From a checkpoint of a small transformer trained on Wikipedia.
Size: width 768, 6 heads of 128 (3 for keys and values), MLP 1536 SwiGLU, vocabulary 16384, 110M parameters.
Each number is 128 + 24 x the weight over its row's rms, rounded and kept within 0 to 255. Layers, rows and columns count from 0. Numbers have three digits each. The size before them is the row's rms in percent of the matrix's.

# layer 3 attention value, 384x768, rms 0.0924, rows 372-383, columns 192-255
108:113132128147183130158132106101144156143128106117128138114121105166104115182130108170079124149093142100124109135120122146139085193150131095149150121111156170139145108152107167130147130130151104
104:106106183126117147105115105122144137118087153106122164081111178085120105121134167090111134111144134132135107161139107102147144130127148143082134093165125152120118160126141079157106098102114099
108:124178109091160133130156113102122142138123145102107142118112131100101157122123138134135112151105114095138097143137086125140096138125100153173127156114117144116094108138142111127101116112115161
109:096124161105166148115088076129130096124119105139161123115117111146179129144116119083150108117161128168107183119124104121127140127117133167146116132153080110181084105195129132131140103112157132
111:135143101100184151121128148130164119104126167122116100102128083118123161115123127136126142075151147120138148125137096103112155126140123159129144132151130126090118129101188105137103118148135117
107:094109088120112084125137141167149091156150116140105134141088129111105168116127184121129140169174110150094111104174143117070111158109095170147158155090132156151113114123156136129164118111122097
108:097119079172100127121139128099106143129126131129109141153148060113126123170121093139143084169107124100132143087158139157099125167127156146120118123145124111094154149141184131120139117166102151
110:132117119108150131108156144073078200114158095085147172129118101135126118160117119148162125115109146152158146106136114140160133161113102120133136123089114126130120113101156100129133141128104112
105:114119127151110122109141121112147135119127117146133141144117102137116102158092112128136138132153156143165142113113174163151055098111099132133134150133091126180177145083149123120187101119135142
108:153123135119121131110101124138111142124150101146120121110120106100097140119110146141115157114138119163095120137103134126092121146085113132127135098121132107095102125129135118137139112170114107
103:157140121150112112159138093125175117133150146147165121123078127151075119115105121113099120150096110147114159091115112116096150151126123119156163110134101097124178105143156101072128110135108119
103:103109128125125162174106145149143101155128112141133081117109143138102101146140121116117163161146124104101130120122159122114108145128102152099137126144131134121140141127118141134135125070117165
# layer 3 attention output (transposed), 768x768, rms 0.0903, rows 628-639,756-767, columns 192-255
105:122088126103110091126112112125128118140129159100106138149142106140128115109144078141142089135095156113170139170079126115126126150125091133113173136140156098127119148142145103102137125110158113
104:140097129132161120153128099092095130140128186185138151134116146124135130139114096160151167169122110147161181136136083124117125134115135092138121109119098139132148164173122144126146124112124101
106:071100103140105149144137147185113153123148108119144112114098072108112132134133149117117132140112118125178139103104095132136173094148117063112138130123122145172118133077128170104098066133145105
104:149107125156084141111106176114135138159142133140143125127100161100136119092097170140180123098132129082107151130125159134111118082118114115058151170120145076135147158120160103150118121112171083
104:154105119144126112146134127130119152105153156129160163095080119101094131151108132121089135141104172194107112125157109156135096119132123147150121126144128112104074135123098119125135109122088154
104:123153189136135132109147110112131114144124145135121122116130118119141139110155154106144062132112130148102119115120122114142132133154142168106108119151117147123117129091101111126095160169155133
103:141145130137155152098127160099142138132127118084134107127110123149147142117132110153137173140122099169130090164149115123161087132178129144133125109129157116144139112140097100112146112124126190
105:116170159137098184139140152130130123140122127133071120125144135099134110109109138130156148129179116153136053144108086149099136142084189181167170121150115152129097150125079109140133100111124123
106:132185134103157074148121139118103133130108133107104149125132124138123132131140149153141116102094132180132111144112144139129200165167109132201130132115072148160147111132132150137165120151096133
102:155134094129142179158110145122165135091123174137089113133175133141104156094165105153102127126159085164105088140120157116129127084136126139112118120089103104138030130197120156157112130158118161
104:128146132093113131159088121183129110109118086100118129163095124094129141120151162136170119164091090120160082130141086127075126121120147130173149154149148128139100110120120114127140103152149130
105:112143133096119086111164163126132176156123180153119151116142119120156136114131160101134123135124103093096105135130115149129135156122106140131126107144118137140127134097102129137132132103136083
109:165147124142152083114145128154111119128149072142150112152142094134148145124117115155166165083137114136152113096196133132147125125132160111113106120110140128149167145137099156177134135128153111
105:121144134171144094129127161187151112098120085125110130129161132150136093077116126200073143152128136160119128165161156122136130142140120126119117124129171118116127090140135139143117092147143129
102:136145122083100122154113126093092133104140139166095127141109094178106125168149159134135131126091114198099172124120181115130137108099139121159116144175140126143172176205121107106159151130129106
109:100095129105136116146139096105155108132118134042118142130118130118158119131143105130142147148130133112180113124149112164117121220138107170136148123101133153135144113130148110121153132128144183
108:100098154119109087125137155140148092150097114124114104152121127159181077145088129156127100113124125118144148121137144137120155150139119155148123143118129127124093106140169089099115159121110126
107:153160168116128150154109171110108170135120129125076144090095160154167132139171140152145157126125134135074125119122111178139124153130158114095092090168122063125158101113170189123164095112116155
108:131125126082123153144129123190140112157140113150169133121155168113113140137127128112139112127121123120130138138088109132128100109111112163148129153123094132107102099110119090140161179179137103
109:133136159130147086158141128106086114146097151183121117110119120130122172096111116153108124099121125146123143139133107130104130106117114132115121170090114099166140136144108126084170118152103152
103:136124166106127130169114101087132143129159151145151121117142127126121116133116141139128120118082108082107108149092120127080113164105178120080094126083089123103092110122142097139135182140151116
108:113087092114116125125138148160095101143100149105090155122107131153131151114145155183118126160113152128160165132147106157121158119150145108086138137140111128089160124096134129098131129111114107
104:106149112157122128118111135111083120153142156161149155151150143127188107131134129155087104077165154136085162138139134174128113119133131109139114124143115176150135124141178164201102142099110104
100:123155129192122135125106118131087139112104130104139165132111139136101134123133130157115128139153134152155156116113134129107137130132126128145095127106116122103114120134101159103129162121121129
# layer 3 MLP gate, 1536x768, rms 0.0758, rows 0-59, columns 192-255
114:181105164156128166130108115149141127167131134155134117129134143143127147070185146143133117118092118164127144126171157127117139079151131079103146143107155139135138130149137156152132120160154104
094:126110140117096093143082169134096147116110139172178130156131156147147096130098152139122115101092147113130139153098129124089162086110146093121109107158124134105078135132124139120100113123138168
092:139113114118125131152144116103113098126107130126120126149172135117130101111140117136112143153108156139125093128142166120113097162127150149102097139140108150097136139127148137107108146107110109
094:103137097143136150125120111142120120171133113145091142130180106117119139140129168098117191134132100131121149163138097159092143128144118128141098077114126145100104150156088138107070149104127089
087:145186110201102155152105142105091134116143148144115168131164175150129144114167154160150123116118136107117157120127146108126136107175141172123134100118129116128122139135154108144155127115136152
095:109095099151105130117133118118116164087100115115129172190144146091127143148160126142135112122183142161129126112135108147185164107173147115145122140104159122107130135146153095141101133142126146
098:127139120171147115147134146152122095108082145149070140134116160135103129107172130132101150119171112125148104107144108157097104134112141126146132140109150150103157179144123130116132136108117085
091:124142115126130108150133113137119123131139101132111176121110142125131154128157099167106159124068129124078110124111147117145136089134129152139131169140136155103094103119134137085134067140105153
089:159115130109151138118127138153125120110144121109117160147172147042133071081168112132147158129122148102121164116161125151143146125100120146098107121123142149126096094153133139165151101118161129
117:140165143147153087137137101142127138140117118144116105130096137139145106149089111097148138153087129119108146115169121156141151159146178142116116093142142141170109126118154119098175114147130135
099:150097142117160140177131080102135093142134125144201062123138126119121147142153129179134132089139124097126092107145147125148117111153147111096135116170219129130128105131150071105127106130111137
094:124123112149118202122153129133114140115073120144111125111107150119149109135158132143136142128117157113102114104104128101139140112165121121132118139141153105116132169106085137139114157078122121
102:107116103157167118101145118128150120111131132099140175123150168099178157121113137139175122152161098149116133149160084133132120151137165103149101159138107134123125133114117094179105105099120110
090:082107133125119117126122182104105160134133114103110159135130166091147118129145143131123136103137099133114198136149123120110098125145139147164151104132079103143136140167102142135097130103159184
096:134124145124154164142093149116119168152122166135134091153125156090143137094122140169103102130128140106107142133103127158139127127115143087152175133128164119129108122172126107123118156123144139
122:105144130073145088131114135086078099102151144143105121108163117137152121132116122135114126091145121178089135121154107106088106122141122136149147119118193112139145148149158154092119127118173124
105:133142123117129151127089166121119112124124184164155139121152105193163119132153101186128114140101137116109093092132106127152118190114165163114081128108156142132100150126148094155117142160089082
098:155117148084135131150098109106106130126150101130093092140139120115142130144141126154144085173151133156104123137074138121125139125134129138137122131119095103120111132102099175124159117173107108
099:093115099093096090158100117105161117111134121096106139106161137143164146082189143120140131101089136129088151141130118128134101120091106128138124116139142115149149123099101150110131107136143147
092:165140131174143185145156132089135097089145122121139108110113121146131096115145149113091123165099127167131103128093161142150101104125151104095169123204093170135121133079100137089145110134141113
103:105166059155111100084161098124140133100112115161099124207156137137088096148071122096142095094154135120112142136145090144111125123108141112167173131125111126132104155087127116141107170128098120
115:143130116151118129147087082099089131122111123172128117095130159143133149122124097129086121137126113141123106138135108124113096148120103138102126147163089104160084095111116124120185117103161137
103:132118111119133132147085124112080114146187115111105117119174109110183109151093190131164145153135099126101099159172122167140109132105150160152097176140118165120120148160108101171147133149108120
092:129112098112120127109094125121152169127149167107137112124141147156085118140076091109130096128103135181167168130125127126151190112135094119132115165121150163148124150180155134106135115116129129
110:127114097112103110120135100110144115130167159148134127044122147148118142144131109144137131153165142184137083163138119076139164150137145122137145138134147144117151111137135119129130112094118152
096:133092099150139094076198081138108152114067152153133103128125145122139136129163096125160133129152158150165150144147136146106123149172159160177127140085153130162131142126134132150166094151113094
101:108105114159109101132118132101113123155137129136097134118119145140115150115086097112138143084092133151107130149104136165105128119159154143111121167120111171162120141090099124180177111122158132
094:122137139109082104167131141141128122139133121138122136088146078147119153133150069135124122134136115133100130094104146122123118088155148121123134090135116104150110127114155118134134115131189086
108:083146120157125149139120110149128161124091075122148123148178169135112086142140132223118133081106147114115129122109091138141141136166162115117156130119112134111168120159104130112113141134145097
101:078154121132158123176116131147150120104120123125120103157144135122085099168141113168149152126128152148104107137157173132087112164093110111128106130131103140137136115121117154133144096130155122
099:087073128129136119125147149175090127095118118105177099163177143131117093116144161146096153050118119135138114135094113156097088146163124185167133113139141124102088111148111096134150117122114150
095:143124138124142142138139141142156118129145141128131169119160118159122140177152125164141129112098146125100135153116161104148156125142099122146137101116102124117105141138147122131102090115141141
102:111133135152123113125173123128108131156129118129094084141147153135149127115095087129148154162133119123096148118070158138099155103133138145113143159101157125117134098147105127144150151140105127
100:126089101113103090168116153099120127169104155111091123144093118153077111122122121134120121117106155080099125076138128105134102095149135143093132117110081115107157144112105132134116129128124190
097:112087134139138116141144110112147130140168122134071126141150096074093088153127107117102078141117126131127094169122142115126111111103119136099130104113113159171125154117117129104126116084183102
100:154131111126136108144163135111103096145147123150183088112160156101159106114149140129117128147123155122151142130143175163107148122073135143144123109118124090163142127125161117095112083130080120
095:095118135144111123130156157117125127123143128139081136145175164126118136118090113085122103103131106098111151125141111165110109130129118149182133133132122124105120130133093078120146141121092151
088:148064165146136143162160109097128119131162089143098143152136088144131118138121123099129148136114130114151139108140136112177113118129096134112159133132094150122114173100134201127122094111106143
111:134137093140116152092135174166135139133139167185154115077159091166134171143106154166144158132131093141139150077156161143134126126174117122096076129131121128132104143162174091163078112123100100
108:116191094118133099130118108116115160134117112116089124179136163190153154083150112152210107097150112125141121108093134151174176115151133096096136138145175077133143154127109111104120114117132128
116:122178135155155099126141132153175134116076121132130109111139099171106109161123142128130129104115065145150130120146159086138110126130117128112135137107090111113111179128129129106156148155117138
105:142140128110072117113150093139104193132123173132169102165108104164103119129155140155138122155131126130138128112120150128126126149124108160129119100149114112124152131144130143125137140089130139
094:119101143107159120130136187087104143114157118134142140117107095113139159104121134151110122129156141160100146123101118091093110128126136187135135131173106142099131138128109121138103130143125157
092:158186099084056136122134128166092118098112119156100101117188164128156123133150157151122080131112106108159070126122092139103154137131149080105145111151110142140128108138102091118125093140131135
091:110162109120139119156091119132104116173155106142131118173166184143125123107127165160127130106117113142130121157128096145146132127128106130129112131117108187119098113170167131153134128157170114
104:154132099160116101142123139147170125137205147124121096156129113146166137127167093162096122108152120121115112122134094098118126092140162138113156149107122146140119140127146153120158118134103174
105:167116154083124190126139133153183117106117123122118136127156134108102115129101123172158111151146148154120144144118134132148146084124138127105132134135168138088166170109133131157131147120132146
089:171085095123080097131114135128163112155120121137157083126134118148132099124142131131109165128152099105142137121130115104104148099108174177194126118127116126122145146125167085132112144092102107
106:144091120083142117125147123155119158120100116104139126126134068142157150127104069152116135134075101135123178118122139121099142100133146097102128112125087109144137148147145108160094148132134103
102:153153125118132093118099078170113154127150112137137103126107080080154134116141106135152159155106148080130125124163117143120147098148141182112080152126110116113119125098075152113133129127139108
111:137160105118145133116178170145125113065102115095157104133180084146120093082136149130138139160123145134148121138157104130157153152129097129157151110138151112121077150131132113098125137104152174
091:130089173090138136156089123128101142103131079098163124171077173139128111155141156127142136101129123138141162122139154144113180105158131131117119127095125126124098118154161131127161171136100147
116:104152097110166137151111108128093170151124101096134116130159123139125146127105114117089146150118144111180135135086096138151112176120119113141144121118115143112105119143130093117108134135140126
102:113152123119117102098124155134131106133145172133144068133188107116111139132104109149132141162116137140153116115130129151134170114119145158103144119140119137154123131109141105131163118133109115
100:147099099131124121164160127105158105095146078138126124132121132133144152146138131157170145109114164121154121128138115097175152124124110138158134134136107105105093125151099132154131124129107093
100:128153119182149141122146103132135088140102133102128108125133146139152139152121120149091077097132181132160122156133151173146120094091137135133103160153126129138114175112138113097141125129101136
092:145086141144109129131141139143101116084148137119130118136113141083095133113149101138103136137109129176164116146115132066117136159125160164086151104096085159132122141122110122180099116122104121
097:161153170134130177133116148109133132149147153126127133108120096097136081139115117151163129118141098155156114144132088172088118086104136100110108108162132107166130152125129122101160075119130157
097:151111134124124069171134167116124178115147123079110141153148111135121098086146083138125130100152132076124126142141143134119111122125124111182144131109178117119119154120124131132091110154124142
091:103122136109146139137120152142142075152140148117111123162133112149112136116148111127122124102110106126115154113104132122143135127153095149132128089141105147108104115133187097127096121120167108
# layer 3 MLP up, 1536x768, rms 0.0765, rows 0-58, columns 192-255
115:078166113088118089148103143103136134079150135120093133122140145150147115156104099111109139127147143115094154134074080115153100125124114154167112080136113111134128097120122125107111112129113156
089:117163109124139151171149123124158061142111112098116137108096146151087141143159110092136133136182058111099135120130135119178080154138125155120136132090127129121163110120127111157119143122097078
089:140110084127100157132119144140100149124172114170141150099093123153134132179114137076113117124154098109110106138144098127134130088139111132154114132090129099154116145154127146117131108100111152
095:136081163081154111121153158115119121120126114117116140103103135157120104087136089147173113145141134111149118074127138112117132175081135129079188155119128144161148086134137124107109116134141124
081:099150144137167109124117136109144091171140120136110146121104106122141091122157136130135125128120069129179112131115148152182107152141111139108144177083132096138152110095118164121154128053088124
094:146118146137146126132128138137142096155170149151102100058122124147167129091098132128105129136073132094151155148125143130064083141096138141131129128140108134160111126126120161116133131117131115
100:117112146103127125090092103092129109114141086181126143135111117113138151137154138158119105148114123115105153164131159133167147119156091129107111113128141086130109109125133142108113150152172156
090:149121122134191101102117109128118090128128092113131179121124117121172151068114150110134152080097133149120102120112139129125154129123162132181118169130147140115131115143144156116104108139101152
094:081135082143128105146144089141131141147107130146133151114115100217111196162105158134110125141134116173151090163093146133131148121120119071125137142141146119103158161125136129102126119152104126
119:161131124156130155162136125094124095142112141113129158115168102155177144118144153142118150089138157144121127179119156101076113126141122147174145143131146148120167148154109131118084134127117124
100:072142109140110116066146176135122151122122088083104135161116097133143124113070131076147147126122163141092152153137110122119132130100117135131126118117029110112154149105104164140133124101157127
087:136105136079133108112106117110149143160171143130145135159114154112106139167167122138136128133160110124159154160151107132136108135089104178118129101105146147113121119145186147146128082147139099
104:154167158108092114150113145139147121156127130126122125137112124165115095110111139089102168103101132106107114104095150129123136093096107151130145100160135110146159112115149158090154157154126130
091:094107156121129102122155122108145136131120129109102151141093162130147153118165147113160135064140109173124133113141131101105107107083139151130137098146094097130134154152131149129100138137160165
095:175198113136148141129113093113112121157165139143145105152145178106124120083114128131116138102139144138165153137132131134140109113157142128146154096124117124096090136108126129077110104160142103
114:147111132127096129123104140070113089087095093131149136129103121133108123134143064110142159091135082109120146099141068142177099119129118133126152165057092120125120139102104138119128118108164106
110:126136109147099111114125074148158163117120100091108086119116145069130131106128130109117128083146157132156130122129146141134121064170153083143136133099111126111147118130176163138166118095178127
109:147100164112096128102123155138083099180149116131098135130108109143138100113135095155122136147170115095140169117119123100133131091135190136156118103156124122140126111108134089128111113138091102
111:093103116082108118140085115117176174100121116101138101111132154126143149106166146157116145106115146143103135136139134168134143142129092104110140108119127115167146112115088098116160091133111183
093:166145139169135151109169134121120096092141101137136142119148149154119115112123183113096119158135140144152138118112164135178102114110132094096158089166112194137091126086092140085150125117164122
106:131116126115108116147094118126120142181119121136090118135150129109167151108164096159127123109107103138109111072147169127132112143144115103119086109095184144130095176160075090123119195129127139
124:160138123127124113165161114141095121117072119175153150118104189115110149102099094108141151139165151112123156145170136128139086123114139119159150087128132128094142133119171087083145095150108135
107:135133098096132101110135116125077102134116083137148119117107107139122128171158136100124137117146157143131142130130101167141104112127104097133151146148119104161148122166102123123146154095104127
099:155126122110087097152129155095093156138158124104126119113135139123122156055086138110111091089083115140147113087148116071146180142111119126161156146134113125143168121145135083083153157167125113
098:135137168129166160135088164115107135121087136114111151186132123107099111132131139134138113106097135097102130079118137150147091101121096125127133112135131115134114141132086141125103149181167116
093:126146102120115106102180126135120105114109119191148135123120113173148097119170103124127142174136143131120088114171126162149123172161137174162095116123109116150142156116124128115172097146095118
111:166093131122172121087111136152129105067099109088124117138112171107130125143167155132131086127132124096155104099128097117092143137100144122146125099110119119111143105102103102139101183125144161
094:160133155093134117114087118135147144147103143118098139125130100164130122130178122130094107174154140105099081135081077106123120133087131112123114056133133144134090089160152144130154116124164149
102:072130117154090144125124085150109156131084083148142137158164144136106079125138129200123147102112139124137142125118091114148141129152152104158138134132093128101151153126123126130103140129158111
103:073164127124136123159103150143147134100119126113137119147145147118078103182129121168169138135120166140112101140137171127083108136092143132144116133139093140116145115118114138136142107138126115
098:176192130135129134133121108062164131153129140139080169109076124114147154150123094114169122197137141127105144105153131093148171116114141064093123135101119147145158147100119161120124130139141110
090:078104123117120098123101127167068102116073146135139143144087158130124156150139122089095129166119098137130138118156121102097122120103159118127110150138136111139145094133130110111151160114128121
101:108122125095120179103159137097124145158166085171140121107189086080183087154124120148102113108146133148114102141097152120135141125146123129120171143102118146107132129132128136145137150104111101
094:142123126117099124148121183129133142178096130143123110134109109161092151145109105128149140102135141084095106122103135139110147090121127156100145108125138145128134142095152118075146170153097167
095:121077155136109126117130097131127141142138149152093149158168098094098132136148103142097068130137140158117106161141151127130160132131118123090136121117116157148117169137108143095143135150164131
098:066138126153107151133104131141147173142131115115101155161109085153116137113080128151129125118105103122137138157129086069136113130202137115106143139138127165098132123113135109166168152120155132
102:120145104133111116130137102127130128162156146103125165130111180101154146110098150099130117169133083117149163151151086120102116162092176151114145148153116137125160119101168126149154158144131146
085:136125155142127129165105100102108093104077079176125138096149175086130106159123108142097142079123120094128123159155133120117124109115120085149104092141147104116119152042125159097165190153136112
112:122132115121098158101124135131155110149129152134163136113149133174151137088079188170151165137126136140149122132137118158120132133130115168121104139125120129117116150099144115128078092145141118
101:099151100130147097120110118100090146125132110132112155147128117155151166045149113149184090102138098127144121111115161136170146099129131085124139119150158092129171165137122112110116133107142123
112:181112092080095157128113114079072130185147119124127138146106152102152127121122120131127160147120171126147129130131072178134126148148161141130136143118146138153122091114116136145138105098130159
101:128124097106119150144136135118173050090130146124107147104149129116122148123153126166178147119141089112121129111134139129134165109141160120099127145118094123156126146114148128123165126114142120
096:104119154153108152134106111139129109173115115150144140194119146157166111126151158110140119138095065114112140156130127130161137160153141059129097158097120130128137087137097169126175176120125100
087:147146101069148152107141111120127138134073132125116097154136128149166136124145137162151083164104150124127102128183102128109108089127152111131129144153131126132107089121109107113167101132157119
091:176124138151102159109134145139140140098123127114147104084138124144097132118162115109150117151165116171127117137109108122115145105141097093116151114149110143134135105081074151090087148131108095
115:112125128102114136125147113085066117099077129092137133125146140132137080080083135095151140156119148146116161106146148182163154109119118140170122113124127134106114052134097117092107144132138111
103:180096157092136194124131143144195095116125140125115133131157146091128109138108109166175101133151151162124137159132139134156144076106147117108131146119147125085159154097139133133140148118126153
080:103136121115080098108122120093098136147153102112155114136105111107106099087149133109129080145122131147150112126126152121164133099119155138145078105119128136117156136110130149173100150121127150
103:103161148173114119184111149130108108117157112119101123153121175133103149156156177102117107110187166127123091102131145117154118154130134142197139133122141167103123103122113153104167122130107124
104:115146139160115129103129111087115118087109153141139126118136098150140116122157152119145178173112146123131120117142140137121103098138171129085115127158161103146093159152107101132076138104139091
105:132147086103122160093188137132114137112112131071163104136186111117096166074142144144137122166121130121147113150147126130096147113112142119140110097083176118122112126152134124108154123143117091
091:120116076146111119157156118150134137144126110129145143132121116112160133136083140145154102090130149142154106131106081149148122121132105116136189116107110090132125137130139102125090123160133127
116:090159088127133169168121128132082133148108086134154115110150101170118181134107153105102145111125104131148131115081081145143109155128100112135127112151143131130143098162138104074114122110108120
099:127112182140122110103124099107083114126128143130124115161113136129122156127107119074118130139125156117148107109125145135127137146135145096134145124153093150133126120151101109103150140121133137
102:149088126077115127155113128124107107162118102098140105113116119146105140124115110173140140106097171144122108131124150105156162117109113132111116131103077086140127096142119132167106142121154132
089:114164171120113113154128128128104109101103115131144117117121129089141135129146147139088112033120162128156146133126151103172156114113169102151091148121090147171130150129128129110124125147132141
095:125076104137109115118115113131125106131098097129142135182085143105135128082138112097122146103144094139123091136144145114115093093133126128120091117094146137123110088118131137115080098152134155
092:119131134082104116141185105137121158133110140173100105139122148090131131140136137136107135162153149115100130086185158098118099145151116149154128148156135166111159129128160106117110147130090093
092:144125131114114163148186078121133139111149132066103118146163101140120109085148147109113120131133102106106141149134133127112123120089144150162120155163100142102141162188132148112117145154076165
# layer 3 MLP down (transposed), 1536x768, rms 0.0863, rows 0-58, columns 192-255
112:097160172142113132148121140129118145115133107109147125121101131142153117145142145094130151131139126145095143130088146081129138132108137142150136148067111130093157102117126092093131139117101169
094:106096166106117132144047158162146127103114124110191173134150156177116154130118155153132144123162115093113126148089143124103116150129141137108097115136113147100104084169151078106074111134146131
096:133122111157150139130144159170098143093165129146165138132092128134133125162118171142095109144118117113159191149117080159151145158103140113114135123102105102116118087140066130150096133135121137
097:114103117127114146125103138124126083164158129148125118144091143133141133123124091145166146134127119137136111133135146154136124158078111131135142131061123099167153116134137100123116116143105131
085:102120148144147107131114145140136114173131114142139138107120179135153144123155158101120135120146121139162142076119158119174127137173129138169133108100107147106124113161184112124098155114168102
092:112132127096094114114166176197137134140136164153132104105133129120096123130149105121083162173115150175160164180135115169112105158124166120149111115099097172091131200152116096126123101145127147
113:124140172112101158137161143088076116127122085163125174145105117097118138120141168135135120113120132088154117117178145107147161115129134150143122125164124131155096132116123156146138098139130119
094:153133103108159115108110151106118086140144111167156148160111157128141107129156154141129123097159140141104124149151119128129128127158124151144124139139173155092080103104119080144129133153092144
095:105144133112109126124103143152107189095125120106141122143129160214142152113100139123109163116167104126119124172111162136129127134138164079144124156115078131076125189117154159094132121159132151
109:096145122110157139107102144089117134150140123130127159146099104144122162162133144129168158096166098162161120102089156119109146128136140144111112085137127145140093156112153094096063134140155178
100:102105102091092110107168197130070146127123162088102151116124157124132140131128145097166147124106134143088078138155081130120185186109115176132133131086101117111111160121123149151146119124118130
096:155091128127115099126177126113111161107144169121122137130139145165118121122137127120135104132122134118131126120115102122139092147081143133149132094143099153120130107152178147128159137111141130
102:180118112132157124169163092130115130104122148108108072075113057148117130141109138150126153114167161112121110143134127149151183089186125109158096143128089138097126105127147110087145114165156117
091:109100073122141107142136127078143100126156162152121076138113165167135138126139164095144113040155121132112146144145098102113116096112096109107117153118154092128205138141142144177126159118117125
097:142096118144190138153159131089142075159102077120149148115126141127131148076149158108094115131102145162142132089139141127115088085129146142160156083112118127122105115195128125076099110134171098
110:133091067126147097114106107106127053154140078160134125111112146139134148119129127082171103128159098123115140140171136140126111090155137162163114213102133168112117131144126171099173129110128071
111:139104087120141116092131095124119131154118139075127086158123174075168140112123126129161083139137138137113134128112144098166114140097136164131170126180120120097139120165134136153177175128143120
096:154152136120107110121093138119115123125116141135098117139129114109153131165147123148137056135130135185134131140069134153089142138106116125089136139154156150128103132150117147118163183169138127
097:142108101134110117149110109114125129094128083126131158151150088148123150101180151128134136096120154138125143125135139127102110095079066145150144118131112114143119110115083143113127109107157154
098:181122148144171127117165104148125124099130146154115133111103159155141116104166149146089150094145100146168106128151081125117102108095137139116164125144131174117153126050093131102140129122147164
102:137121146115184103111155116118151103155107109126129106142092147131067076134107094137142149118139150149113135127091132122117156116115105119181147117110133128125099140127158129111118184104128091
119:166150115069060134143129136139096118155148093126139123151107125091118116109077100056121166153154117143123110140142128112135106176110112125147106082121137094108146161116146083080146083101135142
105:141165109126135130111124135095110128137090127120113107099128111136127120138136123124098166123141161122151081117139077159122115150124085120150117132165123084146113112144027086117126120118109122
095:110128126148108116064130125141124124089132128128156139134121111159117140137163110158101112158168130081143119118130110187148147142123170132102130155110158109112194107144142112125126119121128144
096:114140142121123148104156127141087105122151108123131139110134120139083116128148106124131135123154140141155084158122096077098131126105087136170138144153159148106116121105150099130078119120123152
094:102074154162104068082118119125125157130129118158099114115117118148144131151146123131161142077125104143155190128129112175134131148125125136163197100102137133144155121143176087167140126098142177
105:119137182142158104144104137146115089131128128130111151120156122088066167152138164143134132102149134119148146096168105127102147181126112137126140101123118130145129165109146104104128145138144136
098:185159154141124148076122107113139148128151156139111096117127112155143116091157123112083135141149131139135114168091116102125093139112135093129148062111156176106111096162147174114128109135108145
095:130168108137126135087134083069142098107120098183143123112128144112125131142141126106125180154140107129109132122142139104166143122114113131139124135123119105141123147081142136173131105141134116
104:099120125143107106133094136166134125142136107163128130145118116137133088133109135165163137132120142070121160104108171111106145155121146127131127153117069147158132117133101136139125153135130118
100:151170132165141131156114122107177141158136145124100121116089142117130156156127131139129103194161130107088110106146113094143151106159161129095128130119115138117149161131106140129105134134147143
096:139123139154188142124078126164065064119133101149150087140164151116140120113160170125123138127152131146117134132112090140089118131106101134125111148118124141129092125107126132137129076118154091
101:113105157128133113090138125146103129188150096143092091102127134133110138159135124122139106114131135120108158113077113126128147153145141123106153157103090118113141112119111159106167112152141070
100:119121139130097156079132096143127138076157115152147144135096149159167160088097125124097140125170145165153132167101120118094106137129079119144118124089111167105128167146143153154142108124148171
099:175152160110119117124136121119145135156144136146100150114184103120096127105071162138102105112150081143132091166100135131191108129120148166123155140127134123186102104144110106126124132121113077
103:096154092109135147135150160165134151151111087131080144115120072168123147130133148161114133158132109128091118130118101083116103118149126088116135128132132144135112106135105126112128171120141134
100:065129162107117126140154101128142159149137128093162152121148128106120144146114139122139113160139101121149142142165153111081127157113145178137161165181120164114132101138183103123155120126137113
090:100123157119133146128102126133068101155103145192096132112138106088145134130144135119142128126132099089134144122131169145147134095172100150138126088147088151118108164086105091138155152161150146
112:106149113125123109115125143109135108123154159143144129104102103125142129079123103155126131117166130169189136132154140102097164167142081146153169132135169164152129126126136111164076106142133072
101:123146120107149172124120143119104142092139118178154176153129127107156148123115155113144131145145144101156124129131140106125113100104121116098141132156102126118112171142157179077102124125120120
109:114131115139110147108072155130143150153103117109140151124138136117110142139119124137130172173073148149102125140125129094097106138130109112137103164101087113117114135115106067130142093133131134
109:125136110116107143137125097168125121133142096153141113104113138135122135146135081164166130115145135111087091118123128114157125118044148164145104151129138116173143116101150169125158132119112128
094:109102163098108116107133133133100102127121154113085158151123107148141112123100154151113130119068140125118149142099128142155095113106144107103127124109122137112140133109137127115143119130119130
092:118119190104121082125140104089162145141089118099123166112132142181147102179133086104079128161148144181084132112119108139048093123187103139136103109122122100131134121174119135110103187146122147
091:134120112147112097108108091146109127119078153118122113125138133150128115137134129113109136137168144140115099104142118163150121151131136117102122119155135136114173078092136147068114149113086149
111:082114089111128140122151159120093129131093106100155149160104127137126123048144122121171130104131124130121101100164124175143119091136108135149162095095118139111108088115141141107139131142131133
101:126139074151095101105152121139085109116123139105172109133127121109141148160128170137177118141123159075155138154099157122131126121120124146138127150178141146106092140136169128162112137095095153
084:164084116149105159153115150146146140103103148168141152183120070133154129144156169114140147155133148156138120115123092128113183096158128077100142080147130136167109099110113146143156131095127136
103:155134163170116116137167141143136142195123110122130136150092104128121155169140177092112111133169107121120124129134151150096107106122130129139195107118142128131124159112113136126121150138152128
105:116142168146126102141125118045122107126128189109104113130122121133123116112121107143148107109134106105158143154109109116132123132136145133134154134104165105142146125138132152125103108158116118
105:114083140141135093141112096113114115095136170132117152132106124138117103141140084134110101131128121140137125170155133152128158119106120162131144119108108123140102101103165122144111119164125127
093:150146116121116086123103119131142153171116155159096099121113128147158112108108154124157106133126121140121118133117120163151144153118093111114158135156122146150130111152109127162102117122105130
109:125133113123124104130129120150147122091126142166117105117148112108102102106158091145163095125098113138133146132128136097125153119111106105111152073162083132172148148160092139137094142099193125
101:126117147098141115099114127147099141123121122181097117137104137109112090107113096126152082094167121122133073140134096161102141146143110141108162156123100115112155160181136125135149169137121134
095:116073118096145153132112141128129133127166094113149106096095147119153143121152129159137217100141166124123116127130183117123144124113098142106155113089108142110118106116127115110132139163153074
096:100146149069093151069103179117134099097121125174110126154143108146131103141122124133192121119133135106104112129157131118142145115118145146130108159123152150142073131099170161096130150126084100
093:121073065171112120144150151161161128126129108121121131151152106112094128115147139107142102121161114127116121126156144114111143096178124122127123095141139139140161126169145137055101088115152136
094:107142113095136146126133117145109133138066124121126098120133159119134134114138130155123113116130116124130111123153104152115126123123106124149079118155130135107156146076133125135093135051119098
093:109129162146090131139131133114102143111174159152146125131096155136128122117144128140108139118126113124167092136171106149111128156139101166123138111148158157149120121125142128145120139159166118